Part of a small language model's weights: 159M tokens.
Each number is 128 + 24 x the weight over its row's rms, rounded and kept within 0 to 255. Layers, rows and columns count from 0. Numbers have three digits each. The size before them is the row's rms in percent of the matrix's.

# layer 6 MLP up, 640x160, rms 0.205, rows 328-336, columns 0-159
088:185139155152133127079119114129110145105150144092064124115131119123161153146114111094142118110181119174137148131102120086144091126101127117090139093133159127112141133131108121088135152096105139147108095180108108143140075135101131163153164139127112134139172144137119167183134120141108123105123137107092149101141082134097116131092087120144180140107088134121132119121119120151141103127155194128164136122133121112120153109129105102108120123118152143128110114148097133155081118136158140
096:189118141136123173127117125146112147132131147169170127134170133155126063140078096062105136115135143105145139111130092126160082120088133134104122127135127120116118118123110161105126094130122144124171139120157106137154086114099109157138152102161112128114160168100153106121103174204096110134137145145123071157120147147141118159126135095140118073136172124111132158147121146108117120158134126123129145142110115110101130129096121136109163112137136154119110112106115175119146104143103118
089:076154163134153146147128166135160116143111123128110071171111127103123171113135141164150161149121136081138163111091160153180134157101143133119170120140154108100129134135091101142137160134115123152131135083172148075125133134099094100115143152102089118125109135152091080118094147126104142139159158111098161152135130137126115120142120134132117173160155155138089153102108084139131132148143152143121086132129126121128128121100112152125099137134150114117186179119136131116104107092116116
076:143101142131122115137116085100121144121099136156180109108133112141146141144091100124101136155128109147140137137123118109132129131105130124122147111130133133131136122099095113117058094129128118129153142107154135112125146150110138143144095099089084140100125115130122129118079106128124169089094112126140134161162143120060144137105184127138167142140108125131175163118166096175113134133153155143179089149097156117122129150102144140127096092156159182154162113148166116160140175086136122
108:107090101168137100120124152115097147142149130138149151131136125137123189163114139128081127137124131154102129093156153108115143103118091147149143134096140090122089148137141087096093149112120125074141146148149109117113113156098103109163167115103127135143142151128131141101126110138133108139107124165140128140108164118143170116123136125132148103121102142124105119158088163189136129103131140151115123121101170112051111096150147140160159114107152103160142193099134131125130160186119141
112:126143109091172139159135098143121135086092159125160160134108135127150189129152150150147103115110108135168118146150123088112137125127128124108129103157155165088133122124089134103139159080155110118152151115151136145126111094139106179106101170104136133126145087128078140112149167129111130142140118116111093129157109120145089161100138121104165078120129146160115137132133148147111152127131113083110111119121147140108113163128171124131139116107132169162119169148178095123162116122095070
096:107150132098152134115167092146124127100110127161158147101136163101140160108108129173133106097136083154154133143108129120122112165123113060150108114124153096147108090177137121107085160112138123133149114150078115073087163170118141115126112147138098164111137145132108132137107088078112141145126127090105122144122121145146128121153102121149121071143162123131108123083154128130136109158201126127087141143105109104128095136138123100115118126126165142151124104124150103117113127105113167
084:146092142108100110164127067150156119091156099084165190127111126077136157145118126128129063081102166175140110130144149125115116115087136104133117150119122166131123174160082126143151135176127135139145140183136161123115159124156090130117119090114129065122130145120102123131113153108142126129121110164106102145147143136134137152132141127171160130122098130132151139116113133129138141175131126138159084133122126117110135122091152141090123114112131116137112149191156133107127123133113141
096:167087128152139115122119136110127099160142082167161167118143109138149161104150154140115146104135127097151143156102120117138165126110075140129164141119125148060127122088155144111148125108149110106152150097160118146120098150111139129164117122093145142104131147136093126113143155162115127179154152120139142072105146151163098137114138130095158145084111111127165138150121162097099132126129106121157119155153133124112115147078108115136146089119108154096076104124124118084121123157078148
# layer 6 MLP down (transposed), 640x160, rms 0.191, rows 328-335, columns 0-159
088:148121126160106111118070175135111119134150108110119108133092105138121144120119129149144153097117110113107149138114143103171126123123152102122108154096085115118130130126106139117134142147077125151164098129152154113126136093116165171160157084117140072204130057133067194109125171120163135119113159143116150105139128129139114114091122130094133132126126154094123105168094132129164116122145152127157149131159101147159119113102158132131140116150132094153124142131140099142121119140136100
109:090113164159133113165116138079131159168172189091146152081118123151101150140152154111129132130122113131130145160100135127126156116124123135125140089140167114144139127123109136149126112156100161149107133113100176143136138115076121135084145124120181184124110110148124095124141102134127168156133125117136138133127120116134162156142134137193111132140110148126098125063155136146132134122113140129173110125145148095129117135163124097102099090127125116107172107143151064153160128155128113
095:138127096120157141142136124120128163132110143086091099111163102127119159118101099119117112128121155106153098093139102095116124114117132121141091122114109117131139130164153181092127116124108113151115182120113162128137077153091159152143091113096098145097128088119145144117115185121127116141125106133108148124197170155098149138151105093106133184123147128122109123163115118099154113183098136117106097154127159162135123070120116142130134121086124100103125094125142107142100166146127109
080:148093132120141128135147118125139139136125124139121139177147181132121134127125131130149154132125132151128168136107119143151120179105129191143106154129120145146143136077171134141149129076127112095094109132135156108129105146116101126072145143133132108126146123103105093121122141122153185096173119150088137100143077170104152150139146112159119074152123103139154146126129127143127101142087126152112092130121163108133180177102145147132161166172125158125132142103157118146100171134131085
112:109112111143128122112136153132103101115138161124118155143172151120126162160175188084120110109122127156133099144131128131133094137108101148147107125106100120133108144145141114157133146109115073095120116113119158137140099098103117163112144130073086111158097124151139138100135111137142129151132113124155145156122122106153146120145078147146129141097122091107112132094108113112117138085116109148119155152172112132122071147147126168164149165082097157107118100183155073133131149152105173
125:098096141151142088119125129184173139174140139151108143139133120112124116114130100145147143079121166136161095106134132138088145139137114118127182131122131156149113086192144116140123140185132115145127102170108169166107139115155116138116124141139177200148087112145116125126153135105146137143129116119141120167109123145100115139155151098112119120098131113192159066171149102104132105147137113142146099153131139117132149107131138098117147120154143163140106138123136132112108174141141134
089:156126111059148142163139142141134192132123144109096105134124121149131114162156145065097139126124147079103160134094120086143153131155126171168134146111139188120129149102154099114146129113167127140099113145143131147141137090151119111164159105117117142173117091161134103114162149129130176144129142171172113138141113111086107132149107119137135127110134132175155113126132150124132111128109151143138132118169150138156137171141158139114147141187115130096152173142127142158152132117148130
083:113096090135116132130148153124133169139124134125100103128153128155133102184147093083125168104151119148121161140118140130126097153180106179114087145151124135131121169105151138158101099129131139120106106130097163151143118114154146129126170122141126143138139169168166114099124137136129116118152141135136129082078045086135111119158110083088140122150148148164109161161105130132140154133098164156133146141107126128168094160129142142145100113150105128125108135095088136136158114162114129